Weights of a small transformer language model: MLP 1280 SwiGLU, 502M tokens.
Each number is 50 + 15 x the weight over its row's rms, rounded and kept within 0 to 99. Layers, rows and columns count from 0. The size before them is the row's rms in percent of the matrix's.

# down: layer 5 MLP down (transposed), 1280x320, rms 0.0396, rows 1008-1024, columns 128-191
# gate: layer 5 MLP gate, 1280x320, rms 0.0396, rows 1009-1024, columns 128-191
# up: layer 5 MLP up, 1280x320, rms 0.0396, rows 1009-1024, columns 128-191
down1008 095:41 47 31 24 24 60 71 13 58 25 42 54 66 66 40 37 67 51 65 61 19 20 27 48 58 39 74 57 41 33 57 53 50 36 44 62 45 53 65 64 32 51 47 51 68 40 29 57 28 37 33 42 49 86 58 39 46 52 61 49 23 34 53 59
gate1009 099:39 58 32 29 43 54 57 32 50 53 70 54 76 58 50 68 59 67 73 50 54 07 50 58 57 49 70 73 19 67 54 67 66 47 36 57 40 06 59 43 41 50 50 44 52 30 32 57 63 45 61 32 57 60 52 65 36 36 55 27 64 58 34 53
up1009 102:24 60 42 59 60 64 63 48 57 70 25 48 59 65 32 43 57 51 80 62 40 23 52 38 42 48 24 52 55 41 34 42 44 69 08 40 47 59 43 40 28 52 40 54 32 32 62 62 37 51 37 64 62 39 63 58 32 36 50 12 31 48 68 40
down1009 102:43 52 68 61 39 29 34 70 22 48 16 58 52 43 45 65 43 61 53 55 43 40 66 47 13 44 46 90 48 50 43 51 53 61 50 28 59 64 29 60 47 56 51 70 64 21 64 54 61 39 32 60 23 35 52 55 43 18 62 70 59 45 61 54
gate1010 102:68 50 29 35 63 29 75 35 32 66 52 38 40 53 52 37 42 74 61 61 51 63 59 45 50 41 56 76 44 45 42 53 50 54 49 63 78 54 50 72 64 78 36 39 47 64 39 65 40 68 53 73 44 46 65 35 14 47 33 68 30 44 48 50
up1010 101:36 50 43 67 38 51 41 19 62 61 58 65 40 73 45 28 57 76 33 53 22 51 43 57 64 32 53 40 38 49 33 58 76 44 56 48 48 35 41 32 31 60 39 40 56 44 63 69 17 44 76 36 49 46 37 48 84 42 57 39 62 57 37 45
down1010 098:73 45 82 31 45 40 55 48 63 72 42 49 67 59 43 27 42 77 48 52 51 40 64 58 34 39 62 43 64 39 40 50 60 42 50 73 50 39 94 22 55 49 40 51 72 48 66 53 42 42 40 65 58 47 76 49 29 47 52 53 65 34 55 60
gate1011 094:54 54 17 31 48 57 58 47 29 56 78 65 52 71 81 61 58 35 62 72 35 37 39 41 25 69 24 67 62 55 27 45 57 56 56 35 31 44 44 37 45 52 64 43 37 48 55 57 40 57 59 52 62 56 52 61 37 35 57 40 74 36 38 43
up1011 095:47 58 62 53 56 64 42 28 75 59 58 43 54 32 49 69 65 47 51 54 72 93 65 60 48 33 42 14 40 19 44 59 60 52 71 54 53 57 48 60 55 46 42 49 39 58 48 75 27 43 36 42 35 77 43 45 99 59 60 64 80 62 28 38
down1011 099:20 57 54 34 59 44 31 39 51 45 74 45 80 73 60 48 79 68 45 26 42 56 63 44 54 69 48 43 23 69 39 45 53 70 43 37 45 60 31 38 29 46 56 41 45 50 80 31 62 23 61 47 57 57 62 48 52 43 78 47 69 62 32 29
gate1012 102:43 31 62 65 43 39 46 59 39 88 75 54 66 63 38 50 34 42 38 42 75 77 60 42 58 61 40 37 39 39 40 63 60 57 37 46 56 60 50 33 42 61 89 38 75 41 52 55 46 40 67 54 38 47 50 35 48 56 72 43 58 61 64 74
up1012 099:70 36 36 32 60 61 74 47 47 59 48 31 62 39 53 86 55 72 27 46 39 62 61 70 41 41 48 35 60 54 56 30 51 38 46 35 48 90 45 42 51 54 36 44 19 65 69 38 36 54 50 46 53 57 52 57 61 64 33 26 53 39 43 58
down1012 101:62 27 67 47 54 49 66 34 39 58 52 32 66 50 45 59 36 57 28 71 31 36 39 39 50 29 52 62 48 21 57 54 48 63 50 30 47 40 38 16 53 57 42 51 43 43 48 35 47 67 22 64 52 63 55 54 43 57 44 56 51 58 42 35
gate1013 104:50 55 56 69 46 26 47 70 51 34 53 48 39 33 43 72 84 64 27 38 60 79 67 43 45 46 51 46 74 38 88 33 44 48 45 39 70 38 40 61 37 39 34 59 61 47 62 47 73 76 59 85 37 34 37 40 22 46 10 32 27 40 54 55
up1013 102:60 30 58 16 82 37 44 30 50 35 73 43 20 59 49 25 41 50 51 51 57 35 56 37 56 39 50 35 62 41 67 53 38 41 39 38 61 14 39 58 43 54 47 59 37 60 45 48 47 80 29 34 50 25 40 72 70 50 41 50 55 42 47 53
down1013 098:39 55 69 73 59 63 51 51 46 47 42 90 45 64 48 54 59 55 42 58 61 70 72 55 53 74 58 43 72 40 52 39 42 50 74 34 37 30 40 41 48 70 80 64 64 58 55 37 51 49 37 74 37 46 68 63 51 83 41 51 53 27 39 55
gate1014 086:80 57 40 65 33 28 45 41 55 43 87 89 44 22 60 49 39 25 67 43 46 65 38 85 60 56 55 39 49 59 59 72 44 54 48 68 54 69 19 64 72 38 37 65 66 49 53 44 42 20 39 44 29 67 26 64 51 34 76 41 69 30 46 68
up1014 089:42 40 57 71 69 45 23 62 40 64 48 33 60 36 50 34 37 59 41 51 64 55 66 53 63 47 36 38 71 57 36 48 78 53 52 32 53 77 57 30 73 33 58 56 35 80 50 49 23 43 31 46 30 55 36 54 67 50 66 61 45 56 39 35
down1014 091:60 28 69 30 25 57 43 40 57 51 41 76 28 38 50 69 41 32 48 49 27 25 48 60 51 32 47 43 38 39 46 48 40 38 44 42 38 63 23 61 40 45 58 66 57 81 53 23 55 31 36 53 70 34 45 46 49 61 36 71 59 40 37 65
gate1015 102:41 48 43 54 60 33 46 17 69 38 43 33 28 40 23 49 46 42 52 73 00 47 72 37 51 59 21 49 53 38 62 65 33 80 43 73 51 54 36 32 44 56 66 38 60 40 39 41 44 83 51 42 41 38 48 40 63 36 34 32 58 51 33 58
up1015 102:35 31 63 52 32 46 50 51 75 33 47 56 58 58 61 32 34 41 48 48 50 56 37 52 52 78 34 11 08 51 50 78 61 36 53 37 71 42 42 36 15 80 58 65 55 65 55 51 58 75 51 40 27 56 50 28 45 34 37 67 51 41 33 60
down1015 103:51 27 48 66 43 63 32 33 70 26 53 44 48 69 54 51 58 44 56 39 46 75 38 61 65 55 35 59 64 56 42 71 34 49 20 40 57 56 24 61 35 46 56 56 58 39 42 26 73 76 41 24 50 51 58 60 35 41 63 57 50 73 28 50
gate1016 100:60 55 58 46 59 43 72 64 51 80 35 59 25 43 55 63 32 41 51 43 22 38 26 44 49 47 49 48 37 56 44 78 40 20 31 47 54 66 58 40 85 32 87 38 68 26 40 48 56 27 71 30 38 40 61 55 40 35 30 27 62 52 33 55
up1016 103:34 58 44 58 42 57 61 43 63 53 26 44 76 52 71 28 54 37 53 55 56 64 67 45 73 52 63 73 57 53 54 50 43 63 41 36 48 37 37 65 59 45 41 37 39 51 34 48 76 56 35 53 37 14 28 28 32 44 23 44 49 42 58 46
down1016 102:39 52 44 42 33 57 40 39 65 83 61 43 70 49 53 59 74 42 56 43 56 47 53 67 46 52 37 41 46 60 21 34 50 69 27 25 29 69 63 51 53 36 31 06 68 63 40 49 24 56 38 28 48 35 57 86 69 67 64 45 40 39 83 48
gate1017 099:53 37 40 42 65 61 56 43 54 50 30 64 37 49 80 42 21 49 57 40 37 71 41 08 51 61 43 56 54 36 41 55 39 46 58 59 34 40 23 69 54 26 70 63 46 32 66 39 64 44 52 72 41 36 41 37 22 50 48 40 56 62 56 29
up1017 100:47 31 41 64 57 24 33 49 69 72 40 64 34 36 23 44 54 44 49 42 27 40 48 73 73 37 57 53 45 76 27 48 35 60 52 49 32 45 78 17 38 58 61 62 46 48 41 26 85 62 53 51 51 47 43 55 29 40 52 58 48 65 44 57
down1017 101:33 28 45 79 84 52 49 59 56 48 48 50 42 53 34 17 51 50 41 63 41 52 67 67 66 48 42 41 41 69 44 58 38 46 61 56 48 72 63 40 50 48 65 67 60 47 49 71 67 66 37 46 66 31 38 61 39 45 47 61 70 31 36 49
gate1018 103:70 65 71 58 47 49 41 50 46 44 36 39 35 32 40 72 44 28 60 56 54 71 24 46 69 73 40 40 67 31 18 61 19 31 39 50 66 39 55 39 52 22 37 38 40 45 44 58 43 48 52 28 36 92 29 47 46 65 39 46 26 36 50 48
up1018 096:60 40 23 55 31 21 50 45 29 42 33 27 73 44 46 64 49 66 52 35 56 62 46 41 47 33 50 71 31 59 30 64 37 30 30 56 37 53 61 72 67 33 19 72 49 40 42 21 59 50 52 62 54 37 54 73 64 23 63 38 40 60 60 40
down1018 098:37 42 47 46 48 35 41 37 68 18 89 67 36 38 59 51 56 51 66 49 44 69 67 61 41 40 48 65 25 42 40 40 49 41 62 50 28 48 31 32 24 66 46 91 56 58 43 31 37 56 50 42 41 72 26 54 31 33 69 33 54 59 81 62
gate1019 099:29 11 51 65 64 48 50 54 62 43 44 19 68 63 65 36 57 00 37 42 56 42 69 32 40 52 43 50 68 39 95 65 48 55 58 28 51 67 48 29 50 35 57 58 62 39 23 49 57 65 33 49 46 49 56 32 57 48 53 76 62 46 55 45
up1019 097:60 34 23 50 78 59 18 74 61 39 39 58 69 34 57 53 65 43 87 68 32 61 34 57 70 56 73 45 20 45 66 61 39 71 69 29 50 40 53 62 54 40 40 44 41 29 17 75 50 58 43 43 45 60 28 28 45 09 57 39 16 62 55 55
down1019 097:31 62 59 49 81 22 47 58 62 68 62 24 43 64 80 37 53 35 40 52 58 57 59 33 46 71 64 15 72 40 52 48 47 66 55 52 64 59 47 45 66 60 26 37 39 55 50 63 52 52 56 40 49 48 48 60 46 37 56 72 62 64 40 92
gate1020 099:75 67 35 67 44 50 49 44 21 56 51 54 72 61 40 52 54 60 08 60 29 22 46 49 38 56 29 76 51 61 51 81 22 66 48 69 57 41 36 66 55 45 69 56 56 20 63 68 59 55 43 49 45 48 61 12 41 27 40 51 35 45 52 45
up1020 099:38 68 58 53 23 50 49 69 25 00 51 56 35 44 48 37 25 23 64 74 20 64 46 65 77 76 51 58 55 39 41 70 79 53 28 60 21 37 55 52 45 50 62 25 21 51 50 60 62 54 46 44 40 43 55 57 63 58 60 58 32 44 69 57
down1020 100:83 47 84 33 43 39 56 44 35 42 40 69 52 40 70 67 61 40 39 50 49 57 58 72 40 39 53 48 44 64 66 45 29 52 33 56 56 68 29 54 80 50 41 34 33 31 41 54 64 20 56 65 39 64 35 56 65 59 41 29 15 59 42 52
gate1021 102:37 55 47 71 66 54 58 56 63 44 18 49 55 53 66 73 48 37 51 36 54 69 90 58 29 72 37 38 48 46 45 67 62 57 51 36 35 34 21 53 85 71 47 57 64 27 63 64 46 47 76 45 62 41 56 39 30 77 52 47 47 56 46 55
up1021 110:56 35 43 59 51 50 61 89 64 66 58 17 41 47 64 59 33 52 35 36 75 70 37 73 56 44 76 43 51 52 47 50 75 26 43 40 87 42 41 64 68 34 70 33 52 48 74 64 65 59 52 36 46 52 46 43 24 20 47 60 49 72 38 48
down1021 114:47 35 57 41 48 23 55 51 29 52 61 29 50 54 55 62 24 53 49 36 54 55 61 59 60 34 57 52 32 56 38 47 73 32 54 42 70 33 25 38 41 56 49 27 61 44 60 48 63 43 61 46 38 54 57 52 50 20 71 63 77 77 59 51
gate1022 098:57 46 37 22 68 65 26 61 32 69 51 66 40 41 62 84 50 63 58 57 48 45 55 64 41 60 45 62 17 34 53 49 38 52 55 72 53 40 76 20 34 44 35 23 42 53 70 32 53 48 18 53 60 57 28 28 57 31 44 45 25 65 54 41
up1022 095:51 60 39 43 48 41 55 79 38 63 31 11 60 38 54 36 40 41 78 74 53 45 57 72 47 55 45 34 51 30 37 47 58 54 36 45 75 41 61 44 54 46 68 40 58 69 36 55 70 51 30 65 40 85 41 84 46 45 53 26 44 54 64 49
down1022 093:04 43 71 44 67 50 43 64 44 40 25 31 81 83 42 27 34 56 38 26 29 43 59 76 57 52 32 54 24 64 19 65 43 91 96 67 73 57 39 43 31 58 72 83 30 66 54 35 42 60 54 62 81 57 58 46 63 31 38 44 61 40 35 29
gate1023 106:36 72 60 59 64 57 47 62 14 49 51 37 51 55 57 52 43 52 65 52 04 30 57 46 32 45 46 59 48 22 73 63 45 66 64 51 21 49 69 53 42 52 42 61 47 29 69 52 32 57 44 46 58 44 51 40 40 27 53 38 50 82 62 51
up1023 110:49 38 53 73 61 61 56 61 69 48 65 47 59 48 79 47 56 37 71 67 60 50 34 53 55 76 41 54 66 70 32 76 48 74 60 48 34 29 51 77 48 29 45 54 37 78 35 81 49 69 48 27 31 60 57 70 35 55 71 47 41 53 58 47
down1023 110:64 48 46 59 30 51 42 51 87 45 62 51 54 78 60 46 41 70 34 76 45 52 30 43 44 56 31 73 67 49 33 59 40 50 61 54 27 42 55 51 46 20 36 79 44 63 23 64 56 35 58 36 55 53 44 51 49 64 47 59 54 26 81 42
gate1024 100:33 45 50 60 31 62 66 64 59 35 74 59 37 47 56 47 26 53 28 64 73 28 49 59 21 67 38 42 54 37 33 81 74 40 53 79 39 45 73 38 69 45 34 42 35 32 54 21 39 62 46 50 23 53 44 52 40 59 54 47 33 26 71 40
up1024 104:44 69 58 37 43 35 44 56 20 53 79 38 55 74 68 61 33 23 51 87 33 42 62 43 47 43 51 81 66 38 60 26 45 71 53 57 61 62 51 45 56 39 54 40 27 30 59 39 08 51 41 39 64 51 34 56 30 25 35 29 50 37 41 31
down1024 104:69 63 70 70 39 44 48 75 66 19 55 39 51 72 82 47 55 61 71 50 70 43 93 41 61 22 39 61 59 45 67 32 75 61 76 34 55 55 75 67 50 51 54 36 50 35 72 74 43 64 29 41 65 41 37 51 28 53 44 39 45 41 40 31